Each number is 128 + 32 x the weight over its row's rms, rounded and kept within 0 to 255. Layers, rows and columns count from 0. Numbers have three digits each. The size before them is the row's rms in percent of the matrix's.

# up: layer 7 MLP up, 1280x320, rms 0.0665, rows 9-108, columns 128-191
# down: layer 7 MLP down (transposed), 1280x320, rms 0.059, rows 9-108, columns 128-191
up9 101:152157096096191121120085100144197112133171148130078075126144127125122168173146082119149102153124128192130162102085092128104108158140099146186102166122125092156140079061137167099134152189128125
down9 106:085140116174076177208112122088126149198133119109079151138143132146157119108076115135089142063130125117151094112105129097106110135136125218087048165081125131133116186165075178126153086153147140
up10 095:143098178145110110100206127141083099159093140156153131139135120167158092148140106110146110131118135077180176134087110128061121088115153108107158101138166168082113156134082184109064097169229161
down10 095:149076144123135139083162182161138136169107139154106146097099136147190159150132111092133130070094157084150113130141135110130068135207136095152156146131121149096107125181150113095127145134062107
up11 103:122150113099128136167104206156140167149058114104152107101173129067117150150102114182139102144118128143144120183175023125125115184135121111124091120133153158144029145130146172164155087177171121
down11 111:127119144182170108171098138085154177168090101143076182176160140127153137075088136191103110160142135104123142179165144172099107146098124088085097126131101121132080102107127115117132162167153148
up12 096:131106102112098122084158127100155150143101137097175115149110171135140119117095152124203031106138173124089081118106087122106161159080134105155182131179124155102100127099120068152137181118148201
down12 096:127132145185099116141148127107108094088093144174127114119145130098173042091166082090084149186108176104146131103160146096154142103113194086124153112137155113060145133137145151170123125090095156
up13 098:188097167157113114169068133052128078125038125108156173109108115100132075070181097154105127177087105108158120103106099139080180124058150115070128107119121058091115154079133149149112082146109181
down13 096:114140125090112180155154140145122093191102159161099085163119159182067114078201143172121119137142157157136139179142232138149174131144120153103132077120084117181170184094120088136127104109080115
up14 095:141066119184104109108124169124137154079108131112103114158138136098098065154150104186190137159069121152151174111152097141140154158100149115161170055135088137127153159104077188090108138138193136
down14 093:122083119158140138137168133172108081132142071098156108153134102072112163090136173152129119129098142119110107150098126062044163142099157098103115156163139141140131116163187141150159139130139161
up15 097:151141137065169086101081188163135154185123095119139095198128186138147137126077140101138172129124132112114091130188129130168158129091097101139159128136139116099116125129104119125130098152163130
down15 081:151103169105074121164156161160147174129126132089133114144123075148143107113111094146105119089173125164129082132084141192103111082084120096123153138165064124177126183142191113133119114083126093
up16 095:187113059129124090138073161126189149103148083139196152172120186158112171127110134094147127105156099144145174134125166118169146155111143131103175155142120175117136075118118077111170090156109122
down16 080:110169168135133135180156128139084089137136122132087097148116124154157088139145130092106088117103132160183108147142153115068109150076136143159011127102116173131125127113138137155094126117103131
up17 110:079173187095152155092156202148128148171127153138131129159154145089132181155104122136109199151057146126102106103190121162102104138086202118128124111198149134094127111149114133106117082144138143
down17 111:090199131111139104119146092123168101109116125133196147156152126092121141078131114155127099138101117138123129138132112116198139075134083111121110117136147150170174043160148156146145115081100134
up18 101:126149120092114071113098104143156120174148114149133099146129097127128142113155103136112168134115168144167142132107182154142140124136097124151143144159189131112097110137155138180128187150122118
down18 094:137123113131135106113109070133143106147159121071114097161076147135135167171166132152046138101151134170128113085089174128127150108130110201140102127152159143154102132148167153079137095127152098
up19 086:128145190130171137130119136183149138127089131174104074098098132073127104131098085135160142169025149148147138160128107133077164140132119092134122051130200180135112134178129156137145113144155098
down19 093:188139142114152110081132125188208124139118119146119105110177129081129114097102143109173133142110133157117131124118144106061158164123119127119130149100176127138110143085123179186116123129106123
up20 091:109104120114146140114106145133159139132151070127133148095116186133108194135159151158088172101157209161113123147181035115087083173074124101176140145158124160160090138095129080108141083165112110
down20 092:087142163080046113160138160088121092125157146166138125174150120123100105165114144115098130083119097125181107119088125148119147116125134128097122119076175106092156148128119143100148130107162122
up21 098:129162143145118091135160172128123113117125188130123134139167103068132065121114133137096133151110145127061172125114084121151132153127168090159120081078155079129117121110070076160088154178141134
down21 096:115186151164114131126144102100123177129151132144221138119135121121139132127063180100125114126112166097152137169147135151094141142110108128145055140145151166143170130117143104161124124118156149
up22 126:160099159144151099112114164115172093128077131153125103165132157134128103145100148126120134143130103114175146155152120168062136167106109086151186158194115124091082165073095127130127111130219185
down22 132:170093123110100117106114109150173159170122106107109099116155125102122150163151173102105112118081104084096110147133132176066142126107142176061167110162111085100128204135101164188140074111149121
up23 104:165161061131074097135181134184177154140095114119168116111099086113168127031141103114142159129091090128173116075069123107144090132097184114166160119206111103118117112077086150137145092157145152
down23 114:117114190133044069107083131103109127174119112112107174141133142138142125078160141172161151147135131150202139168208130178143170087107163129133185078124168125139142106191084117164059145115139116
up24 093:170155108094139127148150160143147133142091030151192145154155054113146153099107120153123165143086120093127145103108112133147105151125059114165114129134184138100094136158142104116081099186101121
down24 103:120200125108131153123154106213120108163069111217133124121144106147123096049176164196153144098085176133087135119122079130156076163121077088180101164125144187143099128150126101194106103121116128
up25 073:083156155114115083080075129154113151154131085186133134156188150131146142123107135107091168162122157106111125139094178142137146143118171107162080165114123115163140136110124145155134159134112153
down25 073:163161187143152102094091147143152141136112118154101094083155139128159119112127142114106142134098159129093109099102179128167171140107130166165094184109145141138129155119136124185108113132148148
up26 099:143164123189143104186121146121144141110071111158194108148167146150139145136141074132156128143069127129156193145092089118135054109128136141177148075071100140116048098109143199111102105095138133
down26 103:156122081109149151102141164136116113115167135156120138142136138178148154092128140190138110157160119159152140167094147114072110157194097165104097075133092155190136115123115079120122104100048152
up27 098:177127111102102115105199080106131136114121141126131124168143142120097163083136085152122111179103099098152086107168042159077131185091033156162181101106103103164112128096088121085113095153180115
down27 089:118071108165087117084133104140101192081121124089144124145104163143088150126138126104111146171108121157156150131113105135109111137143166193131135143087144130170145123171086125076106025132033109
up28 110:135137155104141068136135172131143093122147168168149155098162088092134124086132141062093207113077179145203140121174115115076158131094164110111172141094171047163130141136144120113092097148128135
down28 109:129126094131094092106093185097110147165153072109163108121130124110130150160178119164092142094085176085139122129100113109128155115140160182098106110160109092138118158195161177063161110133177072
up29 111:145107126116093111159094136106188132063123148145141143121157084104147074134117186184105134137149131153124178140149074131098120111106092140089140199133182166147154127171181146159129108229127131
down29 111:120172127171158153146112150131157089130060128102141126078082115125158137140128125152139099119166112162069144137095069150131146026110058153090152107163141118121127141154065057184170076097124149
up30 067:148149126195147126135164170200170090131106123170110143177132143072139120105120120167133161144088163174090158111154095130143146143120093095182133130150154190128076137116124038166128108168191098
down30 075:152164154169130109132109177159214094113092099169139128127149103090172113085118115169083148123120150155101130117134180139111150151123101113180131157105156156156087132127104109149113093165157157
up31 094:155164160107123158137053082125152128131169166204119171146106133091135143137142179151111126232157138163091100141142143168167127203112081157082140184131137186221110107116141139111124126129148142
down31 103:082101138153162066098155182143120126120077091090131108131095096168107085123114080146130159031084170102172128115120127101150146063159162084191099080143127098057102172123143140138096082128091106
up32 100:138072124155051097129114209115102134142110123134200146122136127110161139090013106059089160086111145079107123115180148070091095121113086111127148143147130113114101154121143108134107148115170131
down32 093:135105171150136113182124141120138153152127125086133170151105091088183122114088126185051089133094148129182122108135096142070125040117121166129137153140182084102121062138169076088090062146188146
up33 097:156163132082124189108094184137176051171107127173152150109074123155111087105104149103151155122157150172131128126146115120144114163144157070149191219147142076155066094126155145111136064115124106
down33 078:129157104089132108111181047132135113133085141127167141119126134122123122106157125119136093122206109116059136101120105177093124100120136187116061088127116175104154156130131127115102120129158154
up34 106:114114154109095128111103128213141115134108101160108154053158078117121074176142138117143192112119210151142100105049115114174138124095096051168141127132120138085138122071102128103098116211133155
down34 109:168150119117141170079166144092176141120089131124091131124146126173118124096124164084142151138100118059162124094087189113151172106146179117129120101135101117120145101107119071085128074131104035
up35 094:119127120148070099169073107169162143116165111150115154155140102074158110100155164126115139123137099175175164117140130088149121145129153073111148111131153130070097072049114098148109088126127184
down35 093:139192147118068166176149136081132109146122129162111176106139157142111131121099103087082159152102110160126117134133163137134167146123199166160124039150166119147142101173117120093130174091129123
up36 109:136145093155083097147080176171091131168084123150161155076169057101110156167147114163091172137108146146123124139144149117143156159145137084155147081163141078160081114081127140182129136117142156
down36 112:137129112102173141018094143141145074121123165112151107096150129085160171089095152134118121094174089052094107142172148110154089124073122124175135136150146093147132092160158064143175073169114119
up37 111:159143082104182066127160095157131138135105135137121075117165105136165134066074156138131141161132130172168159128166154143110175140158140113139192161175152139164068128090081099183146122121172159
down37 110:112178138156102152154078101222054122150141099215145184125102144123079129091122195180115120067144115157179135154131144151142161177106132102177101095108129139122130185135092099117175073124172080
up38 089:139136102084118136097091179116188140138123116143133185145178119090097135132079168104105205137070119204121166105131126121114145149134125113150179201096105099100134103156137088120126183151123151
down38 080:099161126086115114158183101124082134164108152132149123108117096159109101113151119113143166112174101088155086109038178128100172138102098133193086145211101118166127116117104142163138058098095181
up39 099:145080202093156141120112147094092131110160165128148096148140121107100128108097146168140143178129106069109166093220150178123074143150095141147124177145186085121152118144110096140111137112173147
down39 085:167221110112156068146112133146168089122105120130099146092145117151086144142047118147124125121079160176087172109162106125160117193095191122117114134131136209114122145107091117131157129089107169
up40 124:121096119116101113144134092187119092113080082136166140119113152153124110115119058126095125114052125121133138152105155120138114136130107103141175116170164117122074157108094123121107095104155173
down40 120:055185142165166135174148134149092061095113093135088179114141149078160138170104136156086184121059097138082126208096112112125202114148142173136119148131200137150071192114144126099176102161117137
up41 109:172166125145182115134135222085123052139154131136194196103146160147196123086093088104158116121151126146130116057084083109116134144081173150173147091084137072124134111164123153088109137159189174
down41 109:126114113092122246045121168124151143155129149124145145091100145175134140193137144091143119136144161200100117130089161140133212146165089158108088102119102074121174132132135111180140148110146109
up42 108:115100147118150108109071091120159174080176113116122115142098116150127116108157183113142206151082195113127156123138175163102155156120133127101181141157166113141123121140068139132104075149106108
down42 100:094108149152118130108129168126083094155105088131139142093099123130064137155103104150112105075159146100150154168131143145154171074133109083125154130121093157181134130123162131126084111124154186
up43 108:132149089144087139143154099148160083089095150122156139111085135146148132123082083067151109172164093144151180103173167133132147160098165132096131129144129149118090127059102154094140118140189167
down43 107:078140120087089067128110100179093129092121144190164126069152094147142150143103130131120106105149131152131117117131157106094080145118106078085141137171111141119149120132079191187134112116119186
up44 104:169140148144159114133108089119136149148103182151151135163161091028149130160117092131168094177067072143076198155122126195134142081127160179131152144127144127129153095111047125181104141127107103
down44 103:095099082176217124075105110136136166177151178116116147161105128119116192132095140152161114122163140169101149150122129127147150085155154146115122135122124074147121136123092126141097162115125110
up45 101:129127143099109100203149129095124144121064137109162127095123107102160123123091094172092094116069104137153164080075125094145093121173140117125167112105121154120099124116086181148129170082171129
down45 105:173169151141152190140193178104135111107171120104153123089138121139134111131175133126092091128112142164145111135117132131137111114118109161142159137065139106188167099200122130093137101173120172
up46 096:178053095083162133170070169101102115086120125143168073182106200168110137101103144179096116166126078142128150106151086180157136160110153151112124171117191119096084175130117141199140074094152123
down46 098:075195153141106138128156156126188103085093121097137161060155089137132161142131126081158132085149179128175088133119136113123087107112100132146107188123114123106115105171098108162094135142101141
up47 091:109086102088135115113139163103112125128116122118150090170093166102145106148110116128136132135096201113090077125151123144174141142114174141139106100124168120116124122167150180109112118101146135
down47 090:156147118125068082142090152157147047106138147161093205090115092112197116128170111110155136038182106149142131138133118142151159118052102130121130119096152133145155149123158112132110149103113156
up48 109:221146149228117182162171212133091056102064166155177094114136156174126117183127078111095108140110148081121145091145084124133136175131155118177156071110112093152101116103085176087124132104142196
down48 113:177113088129133149078141138118099110085110097138149148153094155124151115135092096159128106114132123078112095076091076165149127172135153088150064093182138120142165162117142124118119171127105095
up49 106:220140083117167085197119103142171126098100140127174185121152113099134179177104120193137108182106100138150159125085152090109155112173173116065096128155150146127140126093133210158140142152154098
down49 095:087192132080125146079121125143191175157198119112126102143129109164139094132102055097184112047114151114101092135138134147134173109095079139175123107144157100122097126121067139155132134176098102
up50 135:149147162154126064158127172160130100079108087103081081123153174098107136142106052140116131162138209162100102125176147200113137156126169129141177136162197170116077096137110166125144107129156125
down50 181:104161138131141123145189162145054106130096161090151163114176061078118140106143107170157097093194142182141139090074108147107116145117171104129094109159143187134163121175121166113113080094116139
up51 100:141092075119109174119130182114165100121129133120207167136165151099160113121071125134074059114169127169124153127143104118153164135139205137142160212110121122104123095079095061149125149152134187
down51 098:145098128146158178133146184107113162094101129128137153147147148161125182074096074151132093129080097122116091142087110170117169078114163142139094153149145150141130082080080105202156150115141102
up52 097:102158103093164131109152158167127071159149169191108157092095106109121185157088089105100220143091127124125162126092183140148113171152117116229154153143092121122165126118108085114092161187120104
down52 121:154131139132143134152123092170096108095098111089168085190100106132132060092122122058123097161120133126125077152147096170092131153112069136060109131117163122135093168136116147158159120096078122
up53 096:125151158079113123146140081157158172131146128142094125107180148119157107107119152119177094136181171100090086150089121118132091093138135105097137109166171148131124171058015098164088141150157137
down53 093:126118138134125098117179177140137152133128125100092105180147113131146130088105182096158173109228141148175116158090138145123138168153126089134148187133110189133149104158138102143093103114114044
up54 112:136129140175125110101149144136126113114156117097137124102159189131164087054188137142154189154060182152167110091106085108085109128107153118171137116170182138148071198060106103156099097178189151
down54 111:173107164097134120100112127107091137117112141131115202125144141174155122142182117097078170151090147153099171118123083148147073142117105131174108129134210135174104061145154111083088116070163137
up55 107:165102109102115108098146196130130082128091078131099122151122097139186086143077143090118160100099145120173129091133207099086201136154148111131132163166169179099066118129113096137119114152195142
down55 114:149152124085182079067114144145177100170106112122148083094123075171159133087110143113179111123095135169121090142196108206156184121153108160144125176130151115172099096152123102145106110199133106
up56 101:201074140087174124147094113107122110118020130119180129107124127078130193069141154116096108106130099089141159109113115172089138117118121145098143152133101126111124146064119175127125113113139164
down56 096:098082118132142156151102148070081159118178140119124062150114104168197143076094126061133072160142109101150140083171177160095155190109147117166092095147126161113116103123111117108150190151117159
up57 122:158088083113166095144143101112157112094108134130130086200098124130140126137102098059114154177121159132134145115139125194072188146131110110141130178189113069125120119137087143133093113168128147
down57 122:148077101102153152188125102145135157079078162174133120183143131075110141123092101134155151106133144143173136109106117113097158142154150177131142171104111137164092115095131149115138139132092105
up58 104:155119144129151098127132191111177130099166123129117074129189141143134120116105148084071172140135108170102122081179140106116119148131108142154174170222134127164093137144126066155121192112112165
down58 116:228158137077158183151127135182198168107140121138143120175122098161074137146151156102104135152112114173083140106160118134187106101203126149172141112126094152120081173091082093139121088151096110
up59 097:117169098176129094142132176128178109111120142148178179143150105153166098136135119117066137107142095200131154146090130160178194164100146108128122134131132071113113102143154165164110149194182140
down59 088:087151073110074168166155162164117125097151077100124149082087088101094066182120116129130153092130167177079141128145173143125088106091149079138117137156081138120130108200156140087147104147189140
up60 091:147092170133125140126144143140133100100127104145168100075177114098158077117128099112115152106150148096094141176134146126180176165120096033095148082148138156138086146195006060171129127122118141
down60 098:142102080088142120088140144150170134127185046115089127152131104118135120111130130100100144148056093171173119096118082067139140140130150146140126117116139151216132168041162165142114124041119131
up61 105:146165095127106125112141173143151094099101145149223142167155191105138176097105106092131105194133108157102190136135112090081149151122224137119139157109149064124080111104076140081089085133184150
down61 115:153134148181157083112154133140099132148161154179092045096155125135168124184054114113130113160105134156091127110119142118043183140177173145149090170185132142088075103114154145149099109142162170
up62 102:157072157184164141190123123127170111068129096143115134129129128127106101120122130108105144100127142105116107096179077096107116226153105151116110123150153177112091218094155104075122147145150148
down62 102:138107159172059072162103107124103104147124168127158057150114124134106089165103133141126108151143183122118155131088185107148141117113161146129126196125119124133121105184115087128123103104168160
up63 096:163150069117069109141176180151123094134045094154145103128092106137157151083075096156106171176098139131135116160094153179070160129129091123066171197120131116162142100119113137134120045179148135
down63 080:098115125140134126150137146132177186173128115115160169107138156138125113117114068147119143148096080229111124110175110137104103144084154146237143117127088155139066207110188109075126144100118128
up64 090:159091093190129096176111073174140054125073019158087146135142126159102138167137096160174127129106135141106184136099170130147168115127133059143143142194112211159089159144104132124098175113153144
down64 093:167169174164131190102119141117084153100171160092113046171104113115107119106116114127074129087074047137133090095150100103113156130148085125138137168128133080108163155079154100132138179103096041
up65 089:125113128158128183102116193102158069128135088130183119170121176105149113111162134097113119097096146134174133104117151110150158124116113012101151103127132145098127109178138065109119157117153106
down65 093:195111109112114087185112115138182166109117151144105166133133079139081091167090126111109199167140149092126118165082173161144074144136135148128105191121151116233132149113183188135150117131139153
up66 113:173173135126103083193141122178110160147100113132121148156187128088165100120080139175172104217098124105157089121089113092145087116148175124086121099103150170086093134094133098113071136135096177
down66 118:120113181106089075144127103121118130105164162167132146106143056154140099128181111176163162144143154100214101150146160152151140185113170188086109139118160068125173138116102070165134116136092043
up67 106:132136094076125110098089131189121090157140110157124105133152072150109157140051175151094167151103123103146148162098134158098183152090133129145139191183166184175104166173131085187126126152135123
down67 092:129149157057091187153200111114129062180126104157144132133128099184124141126105102161128149113127136154198146136162129122109169099096150169148066127115169132178120108147103131104118144115137136
up68 100:163158101158150105161086120141158074132147154139122116075119140089238097107168117173151172184100186169136085084085107106134150119070132139146097150173162064169155140108136126133134115170189195
down68 106:160111097121131149165115114135135182062112146058116137091131145181115152126132079101121115105077141164104127098082123102153099101100145150132125146099096147075168110127124132106191194124123118
up69 088:144104155092114115129077144117137146144116142133158104195120093054108164114132135126140213101153115163109152106136160162145110153133145120113217182125114105110150094162094150143154100138125134
down69 089:106126167162141129109118087069118130132125195182132157109150106107181128170090122126099087092219120140159104129122159167069141148154121117148151133105113156120120113167195134088136141128120146
up70 097:127069169134095109095154133105153162113104110141104133170109159145138086124147123078120154128123129103134095123139063095136148118131168031215149160113162180090129059099057119084114123164167131
down70 095:151155117088100118200153121127131148107137144116132185117120076159105137115159108108154105089116150184073115136141135148157092157131110098180172149087085103140162163126059078152128126099092148
up71 107:116129106130144122113199074162129114140107113154127086123065143116173085053148114129151190110131167120139098097145119167148137142113136145198124159186158191144150137131110080118118109201148142
down71 105:123165119108108131137092105152194097165128181146194088116101143115150170140120164104186123149115135099117075078109097113111149099106125149156126095090130129151121141067166120105106157110124078
up72 106:111100155132120088157124101125181101097124104138103143136134118091158152117071150198122068122159130065116158169086092152104091122095166126116126198117157153142132181087123124185085116197126177
down72 103:174148120158084140142151103141116134151060122148120127107101148122171085160089126131134144134158111200152139082079133092141112141114147093069169130167088132094137134136156156130090139148154150
up73 069:153144166117093116106107162124139113159092117178146110108173143130164069075098112116117124128166152110125124154177210154119152140097078098202144191087134176173098110128145152133101106155133096
down73 077:147122161130113090121120116156122114115093079179127082100160168171152112093106120066127116182144152139103140111152191121143156133079111129167142191100138197173075170133114122176115077120134160
up74 097:130112147115107128150068157114076085161128059135146120110111131154117162110124150161109181149108080145132178108085143102124083111109109104141101149125151116077117173118164161157102136140142133
down74 081:127117155103136115113156133101169141138105139165069152094164156155110112142111139116160109090123166155097179158143088147147112115103106160160159158085135137153145095153086110061175162096182109
up75 106:077128131154109120108132125129132141130154147164200139173138157131197125147117097113133143126103140114159157147149124161135141087140204129137176128105145095086139076159081115121106163153164093
down75 111:114120101162114078146159111194107093165133095174175118127092103151102097121104156115118100120154096089143168191102100116177136141130120116088122170133139142114165119109127109137143149123110151
up76 097:117064112130174120110119118078146129051118126119148143114141183119107139111146136104164105115164119096086185072128087081121086163128109122197136112131119070118117119164092131135111091103117123
down76 087:144044172134202141115151145140138122122148105056191159136106137136215145088160095088158117100180186129130094123091214108141112138127151116138113116068120100140176116101191172099079104099143194
up77 095:111138148110154138148130164109114127106089120122108141130128105083121147084129122052081186155061149152118118070120156138110140197104226181082068181122100125110154132112125102118135105132137255
down77 087:110103146095103085121127111101154147150126151137162191187141123108151141170192156169093144094103160140131074073092108106139137092098135148079084134123132147131073116167134101040145180126132141
up78 104:106129112123097120125140191095087127096091082152139164140133121101174132084104124139147150139089175107138111214148126117076118161133138112091096178092087116126085148101153113158089172153185178
down78 111:133142110127209142113167104104179123129121139117079149107053155085088065100163150184151139153144174121154145064115117096132147109076084131170136122106162142136159133142115100132086155130154164
up79 114:155175134065128138116111174099122117145109153105175108146107199118115165105136068128144113134076117141106091125145025138132120192079138102087155080106204111122125135096139083184135135141111119
down79 118:117094204102098152157109136098138112106130104092177090142132165102173117076145120113126119105086084148134081145106126103098138157165062129080099122115160145071110118136152146160165127154164130
up80 105:177078094124107133149168088138149180176089144117171103133196091076152110044113156121115149148137145173191118128119087130104097144158169120112160152153169162120095170097085118175116068162143234
down80 108:166116139147073113174162110109100150153158197092129168119154090085104063132233075104113159140130145083157181120117085104151173133141129093163144111155112105149105119118148169102126147137093162
up81 103:147127127146154111161163118144146133105108118165118167117124083090176149150086104111057096099136132136160136112169133115092110185101092117102099102135120137109117219062187074153112119217142225
down81 105:095133074130195082120092120141120153138146132132141152168129170174131096153070109107118182151138128187130119158123159153065070103097123113124087142169138093100095137146153137090149138067094054
up82 093:151138078129122097137096140187132084166132101172148117082109137172143114082187137139107191157133092132110108082062127104115181171142127127121119147102162098156121156053125185140127084173147168
down82 087:096084137060129188126175150135123194132124126117148169091156107121140108081082094140126121112122156129164158140162120093077098114171126119110145130141167158129162096134112092119039128164124146
up83 103:182150112185138119128143082129195118095154158119153149127116160075162066058140118142079114128126094128131157082129125168142175129029130131132155125124112109155152085154091113102141080162124084
down83 093:148110095116089215088069079188127138139094109129095078155138159142134164131130189090146098154138142141103181139064099141037155111156126155094110132176175114120076167113138134167076130124170071
up84 092:139085127189075019157103132156150132178139094177115126116113134130136165158119102126130125113105101143109093114091134145136182133126089124094104206157190118129079158061180107160087081130160124
down84 116:107081063189146089121096103141156147150157101171107141105105116141156128176132145103066180125142135135132091165141171169107131161125117137142145136121081145139078162059089126116124066140123182
up85 111:148141073147173041153131110188150143148129127179130162094171118131191144030140111153181195128124150161137164109122060122131138138117170134162136140145142133134111154065123093116087081167102115
down85 109:132136108127213086113169146136131131082137095043128125132101098098138205139156124041146162132156179097153123139130114116124132112091110102098169099116139135062100156157108078071105102096076126
up86 079:232140146154155099114087156118146131117133070144134126126195103100219117099076091121142120171159126170110145138147113102087174146141183159159116174091132176178120138155133147120080125163163125
down86 079:156127172126167072151097137172149089112098109144132132116179164085177118113122127118142160125102134178148151144126154105089125143146152098162103167141162154160112134121119119131135160141192157
up87 094:160122100148106117133085052154224156142114132121110138187143144145155081106116149121126125095199102138175105096178112128130195113140100114164113167104143155093019101046117119130148079107148128
down87 087:157152136084039140116088131179146062100154094097139105104102139077094176153156167108149139109125113141124148117127192098153122134135163090172181107083125077169177154086147097049050171116172125
up88 100:147126165152106148143106147148158078135127107109098036104120061180130169191121099183115105082134133181144151087100138184128158141090152155087148157179139166160126108157082128136133144184144124
down88 098:126103121143155041144103131146151133095130129106112080147096135150183172186101089150122127130170065114164149133161155120091157094101078161067143167145109187154105158174154165122086063105088109
up89 104:133123130141061153168096114162166077109155131180182141105113153108159084166073186106103148130156086135099147090119190088086149126110076117107178185100136095106133154101149169163075189163194176
down89 105:067107079173101153163095093079110167101163173153201150117158092076135138162117117105111104108172116105129105168173146170084104121142090146114173075100146115132115114120067189160142143086124155
up90 113:187131139178104124172080147124150170091074157133170182124176095060132161148066138155092147181109128172146134120135098150148167166145148140089095136134113134122105123177141123120092127158150191
down90 092:143113123197220155124090155134150106091206124197140152086162095109083175070139135117158121125199202174126094096175143082146118185109123138119123155097130130142094160128130105057128101191125143
up91 100:139188122160103109082145154130149078060101144192091116151206119123145136172125104135147117156124103114143178088131108093125081221148080106150174065134089156126087104114150197116103141115137134
down91 112:156073121188130161106128145126151161117211189084138105145155078144129095085148162162141087144122146140099153048115124118093063115139138185118108086205159149089074103139108162120219148130097085
up92 094:145122081106196135132171085117127055122067115187181101172073146125179116118174132148113165131101193136154117104141101173131143106064112128194203166146098177121080116123124143120119132144123136
down92 083:113083111181149135193149106126209135143109139091153149164197123104112111124130134129106135091163117135106102165152100129123096119076061161157091108117121170079152107108179149057107170127081167
up93 106:134091110083120139135102121085121133123165169123141127149176078092183159149132112112119115118164129152106163102116170209135113161114142109098187187117166150088139115081095143117113121123202142
down93 105:117120176066068190078084168071150173110180177106139126134169059108113140160119127077149174101178131144133160097095152152166066166139170106165142119118160094119180080132089178127128161143121111
up94 089:235157186185132136163105102120144141107121148148191134156166153089147052100167130163126190165127143169096150135140069100085088146054133166116096124139130141161083140139113165159115165126123182
down94 079:143166107133196135096112132127137144141103112158125074186125139104101109089110112104159060170083094183137108188144079126154128113161133144141100161098167131077141111108109113165175136132109090
up95 105:142171085095151105150185141164137172132118178173180174088177065078167136121135129097144181120125170110119127150174154126124098133086164135188126187143139070122088134143145132139156125167139103
down95 108:129136139159148143109120195137103096056125117145118177108106156154141122141077144088127176128138108124129148071169121137097157128085111156191130128143109156104147104101112174118144203139101147
up96 093:149119195115136110133124129126106135135136114122154142075131105126117207108027104125112175149119125076085179150142106160041138158146143136084162197137100172119102169130096149129107121111165197
down96 096:110109125138118111150126153081132104165125086116060110123108084169127139107179142113117125109146156093123114131134138135149152068167114154157130074128166139126135155101113110100164148214065025
up97 102:120133181122151125128134083118097126144154070163154097169102159125123172107085142105128129166133133121123164176116142146126118147103145099114184126124124159099116117149111169181090124128129161
down97 105:072131142086091156128101172137120170079137117143164099105113114171106128097114083148146133106122147124121139092116175120116095109117082121134152122130106120162110123114185105174147099119099162
up98 089:162121193171142132133134169147104142070083089158219193118166150096108112098126132121110173173071117128088123145139106096112077128097037132140179125045129216124089186148147173117116092118196179
down98 090:108084110093153154142129097114094101164186165075120089133079143076112119215171118155095061161175139129124092116128136151041172099150192109138143067169146135089102104167128126122131157165102116
up99 106:106139068139083092079113164226140072112127090156125114124155072134102131140076077154111193147103125146090104147124107114135166115123095098181133140173134121181109177154116125147121127140169148
down99 100:127139118108129060076165127137107112076117098122092109148157140120065070155164054135107115124178197121123116135147108109093132111152191144100134186113143092125110120060158121173143146170122171
up100 105:113111138196122125148082111078137144074132157135139150173150160127103111151106090131051179187081141128088169133162112162120155177078162117132128068144142110174137100137105149156123152137129138
down100 102:228125188151161157074198172163110140136124151087112098186139140162113112088170114180099120143115129149099095129134116138107110199113160173085135138121106051106125095067115150131159223126110115
up101 092:125098151098120126190110106112152102138103087145148071139115117123108112096077055143092161184185128160163170128110144135124139166068132116144144150117113144107101194108099079129091061130146146
down101 106:166134136136161126124118130123170153099160114192092090089140138145182138112108101114133145158111156146096095133099129186115149155094165141159159136121091109146092178058086136194080100094085082
up102 098:134138170144148152127170147118157202124141136125118133128132091105105123129155131077141159119112102149155150130138190102099125184155129121168135095123077094029092161099108138089057142164126187
down102 107:162141114142176202148112108068156150134169123174109130131075085132132129108181100148136144141149117096108186137161144172103106070067153221089126166084184164102118142097168099204125102116043130
up103 111:187143126177124123204136148123117107183051126164161124098135120083153096151118140154094071186126107084184139128141077100128142142110144147151123118111119121124091180072134186120114054151171175
down103 113:183148136062078146113109114163135167177158123159112108150146130151079143192082176133060125163104142070169119159172137174174140115113138154146113148144085174113082143109147159084137084167162152
up104 107:142102123151113130119091174104085128110139136111172122178172152102127088161123120099062094105089107114193121132135146130148179176164136123187123116144163119117117164139132127107119166149210156
down104 105:132137081142129139112161164118111135142143145123114100168127086120143149114095106194123104115124100151123117126156187103214123097108126152105080158153103077127182150168095138009161109130172152
up105 099:126164139155093143149160125132155129130116075153110134059150114093129082126113139100127155117087143071180083097079101134117089098105108129127114151129164067139098171075147091140114149188144134
down105 098:171110089128147138116087122141162119107173159151091180145077043108082084133107098079153162118071133214161186123139139115154145127127202093133094071123166072109091155139114171105189110101185100
up106 110:138124089169128106120068160127110116104138116154143050101120112119104162143123130163115101132127099172039110113145159127108141133141134060072133100168163142077114110113119061154130129131161177
down106 107:136158105185187155152133137164128123131084130142146148126106163156069125148112117185140097196132128151112145119174125161105149113126115141133112156156081174144169121147162056183184119123133073
up107 097:097134128138090130158094134166117107096120059104096146086166118119107103114145147081052168129123189146186123101147184099123108132168161101131151141192128099138065114166170163112138107098165131
down107 105:153141154102089056124109148135158081112075115145118096167164127123171140096096175146127125119170143152115074134171187169114170118124200165174151156147085131140204136104104189157127129110090118
up108 103:119166116122123114160138109119166171110135097119127082171126177056138107143146163045068110087147126120165120122171200114158126125170160098124148132161197158050128172092108101107089124202129113
down108 096:172142161079115098177138140119160093122129136154082048143121132104119142141073159132145127133081155135157194147128132101148097113152114072138159164147146118130124176107082103109081148115149136